Each number is 128 + 24 x the weight over the matrix's rms, rounded and kept within 0 to 255. Layers, rows and columns count from 0.

# layer 7 MLP down, 384x1536, rms 0.0656, rows 297-350, columns 256-383
[[121 113 158 172 112 139 115 116 148 133 151 188 130 152 108 130 122 173 181  96 139  92  99 123  98  94 146 126 115 120 132 115  95 121 169 125 171 171 110 119 128 133 115 123 126  57 118 134 187 149  97 105 194 228 136  96 147 143  75  92  70 112 130 171 103 159 154  64 101 109 139 113  62 168 144 117 183 137  86 106 104 117 149 255 136 120  94 127 121 123 130 131 106 144 182 143 176 137 106 144  83 108 149 153 110 138 251  76 129 162  87 114 134 134 135  92 141 149 162 150 147  70 118 110  83  86 176 164]
 [153 153 136  99 140 112 129 120  99 114 104 110 150 130 128  96 150 109 118  90 111 127 201 126  92 123 155 113 162 115 122 176 111 105 104 115 122 130 119 144 150 147 115 177 139 111  97 159 125  96  84 120 158 166  94 112 164 116 117 104 112 131 109  98 118 123 139 133 120 158 146 148 128 166 135 117 122 123  98 130 101 125 131 139 145 113 116 131 173 143 144 159 154 117 142  61 134 125 112 174 152 124 132 117 118 144 138 110 112 135 104 125 148 111 132 148 116  96 145 119 120 116 113 106  89 123 108 157]
 [149 133 117 170 151 128 103  97 128 164 122 125 132  63 122  94 173 137 140 158 128 147 194 123 117 105 143 133 142 177 107 114  93 170 137 128  90 114 136  98 114 103 109 168 139 128  86 150 113 110 135 134 123 144  87 154  92 143 114  84 143  90  90 114 153 118 152 128 122 122  86 161 158 120  96 109 166 117 113  90 155 112 115 150 145 108 133 133 116 177 141  90 134 110 114 121 124 168 111 151  91 160 115  62  75 130 147 114 144 135  93 119 105 116  88 141 115 145 137 144 113 128 108 166 142 152 141 111]
 [150 129 107 124 130 185 141 129 136 151  98 164 105 124 125 143 139 180 104 174 124 120 123 142 125 148 116  81 128 123 128 149 159 147 129 150 111 121 103 149 132 170 152 149 172 121 108 168 141 145 152 103 158 115 141 125 145 116 103 102 167 115  88 150 135 114 147  59 155  93 181 132  98 122 111 125 169  98 117 140 136 121 150 148 117 130 136 133 131 116 129 126 138 164 122 118 151 142 134 121 146 108 145 105 162  99 113 101 147 120 103 132 144 104 147 145 141 145 128 123 150 116 131 138 129 124 134 157]
 [124 116 143  65  96 138 136 118 116  69 160 138 133 158 123 139 146 145 122 149 141 152 161 156 139 101 122 104 102  65 116 158 104  53 113 111 127 121 134  99 127 165 167 133 122  98 181 116 134 127 136  86 159  99 146 145 133 145 155 109 125 133 150 143 101 113  67 125 170 171 140 139 125 137 125 138  89 126 111 117 166 134 127 101 162 112 148  82 137 123 136 113 146 128 148 106 167 118 137 148 146 123 138 114 151 134 132 122 133 120 153 142 148 104 113 107 125 153 111 115 143 131 118 128 143  93  88 116]
 [129 137 171 148 149 121 147 121 147 105 147 179 108 110  39 141 154 113 104  83 116 127 129 144 134  84 115 143 139 127 143 162 106 123 167 115 154 123 126 125  93 141 150 124 139  52 171 141 114 120  85 108 113 162 118 142 114 100  87 156 125 125 104 135 129 111 113 147 143 122 134 132 122 141 126 163 165 136  68  97 143 156 155 141  81 129 130  84 139 121 146 123 120 128 150 146 116 130 104 115 110 156 120 146 120 124 141 154 117 137 134 113 132 142 134 101 100 150 137 143 135 152  99 137 116 110 122 100]
 [130 102 159 139 113 106  72 108  89 154 126 126 125 120 179 132 101  94 148 152 153 113 129 148 109 165 129 111 147  91 124 117 127 119 150 141 142 122 126 139 134 131 124  93 109 185 119 187 172 130 110 122 110 136  94 123 118 149 151 102 145 118  89 109 135 146 127 128 154 141  98 129 128 100 103 125 136 137 174 132 178 157  98 131 132 104 143 138 107 110 101 157 156 121 119 131 175 125 169  89 144 146  91 118 148 106 127 145 114 102 158 108 118 138 122  90  86 138 138 131 116 129 156 165 118 109 122 118]
 [170 167 148 123  96  90 142  94  99 124 101 121 109 115 151 122 136 125 147 105 120 132 139 128 129 170 116 111  90 139 144 118 130 127  81 163 117 138 113 171 114 100  95 142 117 142  96 163  90 144 157 121 123 132 145 129 109 189  84 112 129 133  77 125 142 116 118 117 144 135 130 117 128 129  71  87 154 131 132 115  95 105 176 129 141 125 149 150 133 110 146 162 136 108 146 139 131 140 178 146 105 111 126 126  97  95 144 145 138 107 123 135 114 115 141 119  90 134 105 125 157 111 111 125 138 152 126 120]
 [143 122 132 174 137 137 112 154  94  84 146  99 124 158  93 143 128 141 116 140 117 160  93 163 125 132 117 148 151 118 121  89  79 107 115 154 129 147  99 139 168  95 138  90 134 108 134 125 112 112 169 127  59 119 134 136 112 132 114 120 154 118 136 110 115 169 160 126  87 138 165  86 103 139 150 127 125 145 126 126 112 117  77 126 141 127 154 118 144 148 105 161 126 132 114 173 131 120 120  95 114 119 157 137 152 166 135 148 104 164 130 124 130 128 115 108 144 143 125 136 195 167 141  99  88 114 147 119]
 [101 104 203 115 141 150 114 110  79 106 162 137 110 119 143 140 125 114 120  98 130 123 139  73 126 150 156 150 138 139  96 114 159 125 151 130 119 108 109 127 117  98 104 115 122 112 148 137 177 127 137 116 105 169 112 132 112 169 110 108 161 140 156 113 121 140  69 112 146 109 130 137 128 107 147  84 136 131 149 138 137 163 127 118 139 130 106  90 181 177 147 140 171 166 135  98 119 140 144 113  82 127 146 133 130 123 152 139 175  89 117 112 130 144 141 130 147 125 166 132 160 179 138 150 129 123 145 122]
 [157 141 140 129 140 134 136  85  99 140 163 129 141 112 122  99 148 102 117 137 119  98 122 107 101 143  96 143 139 131 146 142 152 112 135 101 135 113 149 147 125  91 100  78 140  97 147 141 145  84 149 131 131 105  97 133 135 130 124 131 148 171 125 100  99 118 120 152 133 121 152 103 148 120 109 138 137 123 126 127 140 132 154 104 123 132 132 126 107 141 161 103 115 114 108 141  94 128 140 128 111 124 173 145 128 133 136 126 173 137 143 152  86 101 135 162 135 146 114  95 115 128 133 132 164 109 144 114]
 [ 84 113 137 138 117  96 151 157 121 186 120 104 124 136  90 121 172 107  70 151 168 140 165  98 128 104 164 147 122 168 119 126 114 148 154 138 153  95 112 122 114 120 202 163 117  88 118  94 114 131 150 135 121 126  95  92 127 153 136 130 124 157 168 130 195 116 118 138 111 152 127  95 112 101 181 119 183 115 126 110 120 134 136 153 103 136 128 147 145 137 122 149  91 132 105 118 138 140  93 167  87  94 112 146  72 152 133  95 109 128 150  92 142 139 112 146 139 123 169 128 125 101 131 105 179 108 141  92]
 [143  98 133 141 123 163 151 170  99 155 100 121  96 130 126 175 160 128 105 173 133 136  95 118 154 135 136 153  97 100 123 108 127 142 158 109 113 173 143 123 115 132  82 116 123 118 150  98 115  98 165 175 160 122 130 146 115 114 112 165 141 114 148 193 155 106 116 100 154 106 156 117 127 143 107  82 161 100 149 142 109 141  90 115 144 101 111 115 164 145 151 100 127 115 124 115 128 127 115 123  68 133 152 145 116 109 142 161 157 102 123 113 126 111 156  97 139 154 106 160 138 174 129 126 149  97  89  81]
 [143 124 114  88 123 158 142 154 125 158 132 139 125 113 131 117 166 130 135 113 118  96 122 125 174 152 156 125 104 133 116 144 147 102 109 139 147 128 148 109 112  81 173 148 116 120 152 101 114 113 107  92 113  96 138 162 107 157 131 106 150 168 141  77 217 151  70 133 111  84 149 130 109 105 143 147 119 121 171 137  92 101 134 109 185 103 148 167 120 148 161 121 131 140 184 167 136 139 121 103 111 108 114 115 149 143 130 118 156 113 113 161 123 134 118 157 117 100 107 153 153 118 115 180  96 105 150 142]
 [120 127 152 108 162 129 128  95 157 138 165 118  93  94 145 102 140 116  97  86 167 108  71 148 156 125 110 137 152 135 166 142 122 121 163 101 132 115 107 178 105 153  78 129 118 137 173 118 117  90 122 149 109 121 117 101 117  83 126 118 140 130 206 171  76 112 115 109 125 138 100 142 103 130 115 126 115 113 154 119 147 119 120 110 131 146 127 153 136 134 137 105 114 103 142 175 116 111 102 136  80 120 106 135 100 162 100 124 121 126 148 116 151 146 127 135 126 147 134 128  97 108 131 141 151 133 163 142]
 [114 138 126 129  98 145 136 159 142 160 116 191  88 172 180 126 119 142 119 136 144 150 115 177 106 150 133 121 111 153 135 127 122 108  80 109 157 108  95 159  98 137 148 133 125 123 171 149  71 138 144 130 120 127 158 115 144 119 124 130 161 179 119 190 146 122 117 142 131 127  98 102 156 138 179 161 104  89  99 116 115 131 117  84 120 133 137 147  85 100 125 141 131 113 153 100 110 116 100 105 100 128 114 138 144 148 142 134 134 137  93 127 104 174  95 129 115  76  94 117 109 126  92 130 137 136 139 114]
 [164 130 117 151 122 167 108 133 142 117 155 101 132 116 143 102 135 121 166 161 102 159 173 175 134 132 159 119  96 123 122 104 109 125 122 140 160 183 133 155 147 119 127 129 185 168 116 137 137  95  98 141  91 122 110 116 107 106 156 115 156 152 134 124 128 178 130  86  99  84 136 144 147 151 135 150 159 131  99 133 104 108 163 127  86 138 121 149 109 175 103 139 109 138 127 139 129 139 126 102 149 128 118 126 176 146 132 116  93 157 112 150 132 107 160 116 142 119 154 125 107  90 148 122  91 166 133 106]
 [ 89 118 137 157 118 124 114 152 155 143 130 162 148 102 158  94 121  96  80 126 123 104 142 150 140 134 137 159 134 157 163 109 117 175 123 149 132 119 135 155  79  95 131 112 111 126 140  94  86 148 129 156 129  99 111 103 150 139 125  99 100  85  90 133 116 165 136 149 128 134 143 133 197 168 113 181 156 115 139 132 169 105 166 134 110 129 167 135 130 122 150 135 112 132 125 131 138 136 123 149 166 141 125 112 126 152 115 113 133 178 144 124 117 160 100 130 142 133 182 120  77 174 150  93  99 116 156 122]
 [150 136 142 139 129 179  86 149 123 157 155 156 139 120 160 131 100 127 124 134 129 123 121 144 136 158 137 139 153 158 132 173 130  95 131 113 152 147 130 119 138 120 143  99 104 164 142 145 143 120 135  90 131 130 115 107 130 130 147 135 151 133 114 136 160 160 158 147 133  87 112  83 123 119 139 114  95 177 107 123  74 143 136 116 175 126 113 134 136 130 173 151 133 115  90 141 115  87 151 122 160 121 136 132 127 160 125 151 121 158 141 101 155 122  57 110 131 130 143 128 140 110 105  98 110 118 146 138]
 [139 143 138 175 121 160  96 145 128 125  91 114 135 125 144 169 115 120 135 141 128 166 141  95 174 118 134 127 117  97 179 103 143 142 147 135 103 115 164 140 151 140 138 138 131 148 131 161 127 106 134  89 120  93  99 134 102  94  89  73 183 138  93 142  96 139 102 108 156 139 122 122 106 138  89 124 191 127 123 136 169 167 123 131 118 145 117 103 145 133 114 144  64  77 153 133 141 111 126 114 120 108 137 132  76 122 153 158 166 119 138 124 104 122 126 100 164 122 103 109 125 115 128 108 131 151 113 139]
 [122 128  88 115 147 122 107  90 134 109 133 130 162  87 105 159 100 135 145 106 131  81 142 120  96 130 126 142 140 146 151  78 102 131 122  93 102 121 133 155 130  80 144 153 153 147 107 147 197 120 140 121 134 118 138 173 142 180 147 168  96 110 140 136 107 140  84 130 161 107 125 153 119 173 196  83 100 121  92  84 123 177 121 113 162 136  90 110 104 141  53 142 105 122  98 112 130 141 134 112  89 147 148 102 103 122 122  71 112  94 110 105  75 158 159 141 131  71 114 102 102 134  95 115 131 148 116 139]
 [148 114 112  92 142 119 107 137 146 153 153 145 127  79 148 150  95 146 138  78 184 135 142  94  94 139 138 139 156 126  81 150 103 167 106 167 169 141 139 116 116 122 146 132 106 101 156 151 126  69 173  95 140  86 130  82 107 112 136 116 125 121 153 133 152  88 135 122 132 129 135 115 144 121 144 113 130 156 180  90 182 144 118 119 129 135 120 134 167 187 116 145 108 112 114  88 138 117 124 117 133 109 131 141 165 140 111 121 107 102 138 166 189 135 198 121 151 123  83 125  73 116 143 176 130 164 147 155]
 [169 118 157 127 124 107 164 119 131 139 105 101 127  83 131 125 107 156 159 162 150 150 103  99  80 135 155 133 145 185  90 130 138 141 116 113 101 130 121 129  79 109 108 139 139 135 115  97 143 148 142 137 135 148 111 147 131 121 121 114 109 120 118 122 129  97 127 127 131 119 146 165 115 131 114  72 149 178 139 112  86 159 125 122 162 109 141 162 153 124 118 127 118 117 133 136 163 133 128 139 136 160 127 140 153 124 143 165 164 121 141 136 111 113 148 178 120 137 112 102 150 151 120 109 164 153 116 141]
 [100 141 150 154 161 144 125 153 141 113 156 117 126 121 168 170 132 134 125 129 118  85 111 151 133 123  83 123 127 155 167 174 182 126  88 112 117 123 121 164 126 138 120 156 134 134 111  91 116 124 158 165 130 116 121  76  91 128 127 116 161 112 141 133 116 132 163 127 152 125 114  95 118 125 154  89 136 129 135 141 160  94 143 117 151 142  95  60  94  94 132 123 143  83 125 101 200 138 147 149 118 115 101 143  71  95 133 138 148 125 116 140 144 146 110 127 145 131  86 156 154 120 121 158 159 139 136 132]
 [116 149 151 159  99  83 163 167 109 107 168  84 144 137 163 150  90 124 119  77 136 149 165 151 143  87 149 151 105 154 130 151 102 131 148  82 137 140 150  77 121 134 123 120 131  85 144 129 186 159 174 147  93  80  99 146 131 186 144 108 123 153 163 132  99 154 127 154 113 123 133 151 112 138 166 145 149  92 141 105 143 109  86 124 152 158 101 125 132 150 103 110 116 138 137 129 128 158  99 140  99 117 131  93  96  89 149 119 139 143 138 113 121 153 120 137 127 126 113  72 114 129 128 158 178 139 142 134]
 [141 146 151 120 125 142 149 125 136 133 107 133 126 140 116 114 123 146 146 123 108 107 154 160 138 143 144  89 122 128 115 114 152 108 160 145 160 123 123  91 140 143 161 129  86 134 117 166 146 115 144 139  88 124 108 117 103 102 136 126 128 124 162 113  98 152 133 144 111  99 169 125 144 136 110 123 114 130 154 130 170 159  86 114  85 188 149 149 143 157 179 106 130 105 136  72 115 128 155 166 160 113 110 116 158 142 111 148 131 100 134 124 137 106 141  88 112 195 125 126  90 129 128 139 126 180 125  94]
 [ 98 106 141  83 115 132  95 163 151 135 141 169 127 136 159  95 157 174 154 107 126 144 156 144 133  77 137 101 134  91 106 125 118 157 156 172 123  88 151 126 107 132 138  90 137 165 157 155 141 134 137 138 136 102 102 156 129 145 134 125 124 160  93 116  83 137 142 149 174 127 153 113 126 125 109 147 145 140 133 134 120  95 158 130 107  89 108 129 165  97  85 160 108 123 151 146 163 119 118 126 104 113 150 146 119 158 106 114  91  87 114 158 150 129 170 119 110 128  91 107 127 197 141 100 157 118  84 141]
 [109 159 141 133 152 104 155 162 130 126 111 160 169 106 114 134 131 103 123 142 134  72 130 117 113 103 120 158 154 160  59 156  95 159 110 138 137 173 161  98 106 115 125 112 138 188 155 113 134 136 115 109 211 142 148 114 102 150 143 139  85 101 138 199  98 106 143 118  97 134 148 170 127 149 109 151 109 109 124 125 135 101 132 108 152 139 116 143 142 162 100 124 147 105 173 141 163 123 110 136 125 124 154 155 141 119 114 140 111  85 150 145 140 159  88 163 106  95 127 115 122 109 106 114 145 148 159 132]
 [114 121  88 102 127 154 124 130 113 158 187 121 115 122 158 132  96 116 157 144 100 145 130 153 139 151  64 116 145 153 138 111 110 117 123 125 115  88  85 137 120 158  77  89 113 157 138 146 125 136  82 111 108 113 125 104 109 116  93 142  70 119 116 116 154 154 160 154  93 109 166 159  98 129 132 115 129 125 174 142 123 169 122 151 124 107 100  80 113 127 115 140 108 141 168 115 132 139 129  98 156 124 163 130 162 146 138 109 122 148 163  94 170 159  98 114 140 157 140 134 103 159 143 142 139 136 110 154]
 [145 146 142 130 146 124 127 123 140 129 196 122 154 102 146 138 111 123  95  92 116 122 154 160  75 134 119 125 148 145 151 132 127 134 118 126 103 133  98 112 138 111 142 156 107  96 110 124  93 128 150 122 120 117 115 102 114 111 160 141 132 167 113 128 163 129 153 123 124  97 160 120 161 159 126 172 112 116 167 185 113 148 131 128 147 143 128 162 122 106 120 113 135 155  98 130 172 106 170 135 155 120 115 159 140 120 100 131 147  96 118 146 144 120 135 118 157  85 112 101 145 121 166 181 179 164 138 161]
 [155 137  83  86 112 111 168 124 135 146  91 180 104 135 105  90 120 127 136 168 128 154 127 155 158 112 146 119 126 119 111 122 125 132 146 143 152 116 115 160 170 161 155 124 126 123 119 110 152 137 143 144 142 102 102 148 125 131 128 118 153 162 114 150  75 113 137  77 139  81 117 142 141 123 101 163 156 143  85  98 111 120 151  88 114 102 136  92 133 111 107 144 103 145 134 146 127 119 119  72 133 159 136 178 118 108 108  87  99 109 136 101 127 127 129 104 107 111 123 106 153  96 115 112 130 118 105 131]
 [124 106 160 172 123 128 155 146  96 137 119 108 124 140 116 133 136 105 122 145  81 173 138 153 155 145 163 148 149 126 113 154 141 188 126 137 129 112 143 112 143 131 205 144 117 120 113 144 110 126 152 113 115 132 112 110 129 158 146 121  65 162 141 115 155 100 124  63 137 180 128  94 176 126 145 156 137 150 167 165 166  97  95  89 123 155 166 178 159  91 117 121 114 159 117  97 101 126 147 121 173 165 158 123 130 123 112 168 123  99 140 145 145 140 105 137 125 148 163 112 142 129  94 118 122 124 135 110]
 [133 106  87 160 117 132 170 125 147 104 135 128 133 100 180 125 152 111  86 173 102  88  91 141 103 133 124 156  88 141 120 128  93 158 102 109 159 112  99 143 161 106 110 106 122 128 107 107 176 142 134 136 108 128 139 120 129 138 134 142 145 125  64 105 117 141 162 137 102  95 124 181 134 143 137 129 129 139 129 120 143 137 128 124 127 112 135 180  83  79 100 150 130 136 164 116 125 114 127 137 123 105 149 128 109 133 132 111 147 117 161 123 119 135 138 108  94 174 133 144 127 102 134 150 130 114 118  95]
 [110  94 175 106 136 138 119  98  99 158 111 107 129 129 109 123  84 141 147 145 101 117 123 103 163 157  80 117 135 117 101 125 168 124 148 110 156  97  92 108 113 146 107 172 119  89 144 119 123 110 157 139 132 145 127 124 127 105 117 144  62  90 128 119 100 129 141 172  99 144 128 127 155  91 128 120 108 158 134 133 133 123 160 134 146 158 122 141 149 141 140 120 127 154 124 104 130 115  61 140  92  81 135 151 132 162 148 112 104 175 121 167 133 103 132  64 129 106 140 121 102 140 172 139 123  97 117 115]
 [131 146 158 156 122 121 130  72 111 186 136 127 127 109 120 127 122  84 109 104 154  80 150  85 116 132 118 132 153  91 110 136 134 124 104 131 130  98 153 144 102 140 124 130 101 122 130 129  71 154  95 122  99 147 123 164 103 140 134 120 158 130 109 140 103  58 124  96 145 127 147 115 138 100 115 116  94 140 137 138 116  99 153 132 164 130 112 134 164 143 104 111 131 123 143 122 108 124 127 123 136 108 138 129 122 175 131 151 111 123 114 116  91 103 150 106 147 133 116 140 110 141  85 134 131 154 143  92]
 [165 105 101 112 156 160 114 140 102  99 187  62 147 111 104 137 145 151 118 165 123 160 139 147 116 131 107 117 141 108 163 122  92 138 141 137 155  95 123  76 124 164 119 128 117  76 153 126 120  90 150 148 127 143  98 119 130 137 133  99 105 125 131 120 117 146  87  68 141 102 127 112 162  70 153 174 141 213 157 129 104 141 165 161 120 129 113 120 132 116 153  97 136 206  99 138 137 137 103 137 118 194 146 127 126 156 166 109 102 148 115 117 138 140 169  99 162 128 122 150  95 176 123  66 136 127 135 135]
 [143 135 142 130 132 139  98 132 138  85 142 119 131 119 144 135 131 131 185 103 147 137 116  86  74 176 146 126  76 166 124 118 112 113 146  85 135 132 115 146 109 124 134 106 177 153 173 130 100 170 115 146 109 128 195 135 132 149 125 127 147 103  88 119 164 156 120 165  79 148 136 143 156 127 136 156 152 149 100 128 165 135 138  85 146 133 153 148 123 181 110 115 118  91  94 162 144 158 160 130 143  89 123 109  95 124 139 130 164 125 117  82 106 131 151 140 126 119 171 114  96 140 154 135 116 121 132 136]
 [106 100 140 123 105 124 104 127 165 126 147 137 156 117 108 161 157 119 132 113 136 156 140 124 117 118 101 135 116 112 121 122 114  86 140 176 147 174 130 108 139  91 125  98 118 107 108 105 157 116 115 132 143 115 144 174 127 165 166 105 187 152 103 103 127  96 117 141 135 156 137 159  98 133  75 158 122 114 119 143 149 160 112 129 144 107  79 123  82 140 133  74 119 145 112 118 130  80 103 102 139 115 110 154 146 100 132 148  96 136 153 152 133 110 114 145 116 127 112 113 116 123 145 154 129 139 108 105]
 [152 134 136 107  95 127  84 148 140 175 158  95 147 142 122 113 159 143 111 102 129  93 147 120 158 143 132 119 141 116 134 147 131 133 113 129 137 128 136 139  77 171 107 103 153  97 113 169 129 152 107 115 129 119 131 120  71 126 127 139 133 113  95 121 102 101 127 158 124 118 126 145 130 162 104 143 124 150 121 132 134 140 100 139 177 114 104 114 110 128 132 141 149 128 138 107  57  91 109 109 126 143 152 169 139 132 134 135 141 107  97 137 134 144 125 133  94 118 148 132 115 106 111 162 123 144 112  99]
 [124 134  95 148 153 132 154 103 111 127 168 101 145 116 131  92 173 116 127 144 144 109 135 157 151 155 127 125 143 121 109 100 132 131 130 141  91 146 118 126 149 149 137 161  76 139 134 144 187  87 125 118 123  95 146 127 112 169 144  76 168 137 109 157 169 156  69 133 101 144 114 150 136 141 148 125 112 176 138 148 103 110 119 161  96 146 133 120 129  96 110 116 149 139 145 112 106 147  83  87 127 132 120 125 125 110 134 118 125 141 141 137 130 133 134 152 143 137 133 168 139 112 127 100 121 164 152 138]
 [120 136  89 137 149  92 117 161 117 107 143 131 137 120 105 184 172 109 102 122 141  97 104 126 108 132 139 139 138 138 109 110 123 115 146 116  74 115  93 104 126 127 107 133 110 145 141 148 109 129 102 113 178 133 121 131  94 106 141 145 104 140 131 103 116 123 106 196  97 108 151 143 139  91 128  98 106 147 153 109  86 140 147 127 117 129  96 135 127 160 133 136 162 164 143  93 126 119 130 127 124 131 150 122 112 105 133 169  97 153 118 155 142  90 120 142 106 163 125 145 135 153 136 121 114 145  89 150]
 [120 116 133 110 107  83 118 101 132 130 142 116 125 119  99 117 136 151 131 137 150 158 124  98 114 140 134 113 117 147 132 134 112 133 114 124 141  67 110 171 152 142 135 145 116 170 144 151 120 118 164 132 112 118 145  98 102 108 131 123 119 105 119 145 152 155 146  91 123 131 115 154 123  98 154 102 134 124 141 114 130 145 122 110 153 154 123 147 152 124 115 104 175 139 153 129 108 129 117  83 143 122  75  73 115 133 119  95 111 116 144 118 126 122 113 151 128 161 138 141  94 122 164 123 167 122 113 142]
 [146 143 141 134 138 161 144 119  80 130 124 136 174 100 104 155 122 119 133 128 112 164 107 114 138 103  91  99 127 103 129  98 124 107 162 118 138 159 127 121 127 143 125 156 129 107  98 145 133 125 122 161 126 111  94 112  87 139 159 156 122 129 140 109 100 142  98 106 160 126 125 128 144  96 140 111 123 104 127 171 121 162  92 156 113 110 136 151 145 144 133 143 121 186 104 135 101 125 141 138 190 121 181 121 151 149 154 119 137 115  92 108 162 139 158 101 125 114  78  62 109 141 123 154  86  91 122 151]
 [146 101 157 145 151 133  88 125 104 102  94 123 131 130 152 141 127 113  67 117 120 152 136 160 142  97 116 169  91 150  85 112  87 100 106 114 160 148 144 138 149 139 129 108 138  89 105 135 135 116 129  79 170 115 152  99 120 108 115 110 137 144  97 134 136 139 141 104  65 103 162 113 180 150 124 141 125 145 103 129 114 128 144 130 105 129 150 164 146 110 116 133 107 118 129 127 106 100 123 125 155 124 119 137 167 133 126 120 110 155 118 125 146 155  91 107 127 159  96 135 154 141 125 141 152 162 145 133]
 [142 116 140 110 128 125 132  86 136 105 101  92 144 108 130 129 143 136 150 105 143 116 166 157 122 110 137 125 148 117 114 117 138 135 146 143 104 115 150 148 114 137 125 156 138  95 169 149 106 108 114  81 116 103 124 118 105  97 102 104 130  82 154 118 100 128  70 139  95 130 135 139 142 131 151 147 116 134 123 112 151 107 112 115 113 123 158 150 129  84  79  89 160 117  70  78 133  85 122 118 149 109 126 125 133 127 117  87 134  59 150 123  95 144 124 129 128 131  98 159 148 110 182 153 122 106 118 134]
 [115 155 117 233 120 115  86 111 121 110 133 120 110 133 172 140  99 141 110 118 136 143 105 125 119  94  75  94  97 150 119 105 124 120 117 102 149 103 182 165 124  96  58 118  93  92 111 131 144 142  97 142 158 186 104 110 155  80 127 182 133  74 156 147 151 132 129 140 110  80 117 103 123  87 115 126 109 152 141 100 109 141 119  95 136 130 158 165 116 153 101 134 143  80 113 164 116 168 173 101  82 129 159 129 103 141 129 107 113 180 140 158 149 143 130 112 149 167 162 125 184 139 137 111  81 146 148 112]
 [ 63 165 151 202 137 135 156 102 138  65 117 125 143 103 113 107 105 134 142 122 137 115 136 167 133 143 128 140 132  96 129 121 153 115 101 154  91 159 152 105 136 144 160 118 139 114 165 143 166 145 147 125 157  86 129 151 171 166 149 105 150 121 140  82  92 153 147  93 102 106 142 135 143  75 116 129 106 132 102 152 137 103 158  99 139 137 165 155 104 141  99  95 157 108 118  98 134 131 130 108 142 127 134 157 120 139 125 122 130 145 125 122 112 122 108 102 171 105 156 181 167 125 150 111 133 106 157 176]
 [117 138 142 143 142 174 133 124 128 100 137 132 116 168 133 100 120 128 111 106 127 115 161 156  95 180 143 178  91 144 143 117 127 164 204 117 143 105 147 128 110  96 137 132 112 161 134 102 128 122 126 150  76 165  69 147 132  99 110 162 144  82  65 155 115 122 118 123 110 109 137 139 125 129 132 139 139 117 142 148 168 132 114 122 130 142 128 184 115 162 106 136 157  93 148 115 155 136 150  90 114 149 125 100  99 105 134 110 111  92  39 116 139 108 110 117  87 147 124  79 133 138 132 135 121 107 132 119]
 [154 131 133 126 106 128 125 131 162  86 177 140 150 130 135 110 170 129 129 161 104 152 179 126 137 147 148 138 126 108 143 144 111 164  84 146  90 141 113 144 138 162  95 137 133  66 128 130 147 140 183 124 115 119 149 146 172 149 129 129 130 135 131 105 156 118  85 129 140 129 147 129 102 169 138 161 100 100 144 115  92  93 101 146 134 145 130  99 137 112 151 114 132 132 182 117 116 117 136 159  91 115 122  95 159 132 125 147 126 102 130 110 111 123 141 124 161 200  98 127 134 154 172 116 106 165 149 132]
 [ 75 101 114  96 155 158 138 170 110 122 161 117 114 149 162 135 107 143 130 134 151 182 133 122 169 105 127 119 136 169  94 117  98 138 111 106 121 137 137  98 156 128 161 155 141 143 133 142 150 184 129 143 107 119 180 123 100 148 158 130  87 150 147 130  57 118 104 143 118 104 156 105 106 165 154 112  87 129 113 140  78 159  90 138 126 152  88 180 122 114 139 134  96 150 152 166 136 135 107 132 189 120 129 108 136 117 131 122 101 141 113 107 127 101 138 142  66 158 160 100 121 136 112 127  99 135 143 147]
 [135 131 169  87 128 153 139 117 154 159  82 110 158 135 149 164 150 135 110 109 163 137 122 101 124 153 158 137 156 126 144  97 113 117 129 135 112  73 120 129  88 145 193 109 126  96 109  91  93  95 156 107  86 135 126 139 158 122  96 147 118 142 145 162 162  93 116 122 139 124 150 115 194 115 100 144 121 145  56 141  59 106 115 115 100 154 131 113 128 156 139 124  70 122 128  95 143 146 108 185 143  93 153 112  98  90 124  89 154  86 151 144 141 129 125 124 143 178 152 131  60 127 161 116 107 187 185 117]
 [138 168 121 117 107 143 149  93 118 168  79 167 130  95  80 164 120 148 102 165 112 106 110 119 102 116 153 132 145 109 108 121 106 137 134 116 117 113 114 157 162  91 105 109  96 156  98 155 145 133 127 148  88 149 128 159 107  89 107 170 152 138 148 120 102  93 137 100 152 111 114 118 154 134  85 127 120 110 127 105 145  78 119  99  96  81  99 126 159 136 118  90 142 117 113 133 112 133 155 117 127 119  93 121 106 131 135 121 134 165 138 118 164 121 103 148 114 109 142 144 142 102 132 144 156 113 103  92]
 [178 120 159 143 132 141 151 147 139 133 128 144 138 127 108 139 154 141 147 127 138  96  68 169 132 128 123 171 152 104 107 124  94 114 152 154  71 108 100 131 109 181  86 145 167 122  91 166  96 123 117 109  67  92 149 154  85 152 117 156 108 172 151 124 141 104  95 136 129  78 147  94 130 149 155 126  97 109 135 161  97 131 126  71 146 162 111 118 139 108 111 140 156 103  98 153 138  84  97 123 136 115 138 155 105 129  60 160 116 111 137 114 103 176 135 136 145 129  99  99 130 113 106 115  86 119 174 147]
 [131 155 154 151 122 121 144 127 127 149 112 121 117 122  94 176 154 109 164 182  71  99 180 100 101 121 125  89 180 104 115 184 106 117 134 156 127 112 142 112 101 138 111 149  97 130 148 162 142 130 100 136 134 134 147 180 103 149 111 125 153 121 113 106 100 117 181 163  75 112 103 163 120 124 131  86 135 134 130 137 158 115 103 149 205 170 149 116  58 177 166 114 128 124 130 113 127 151 151  91 107  89 149 146 173 143 134 149 120 120 134 166 112  84 150 128 130 142 102 125 136 115 119 156 120 109 136 103]]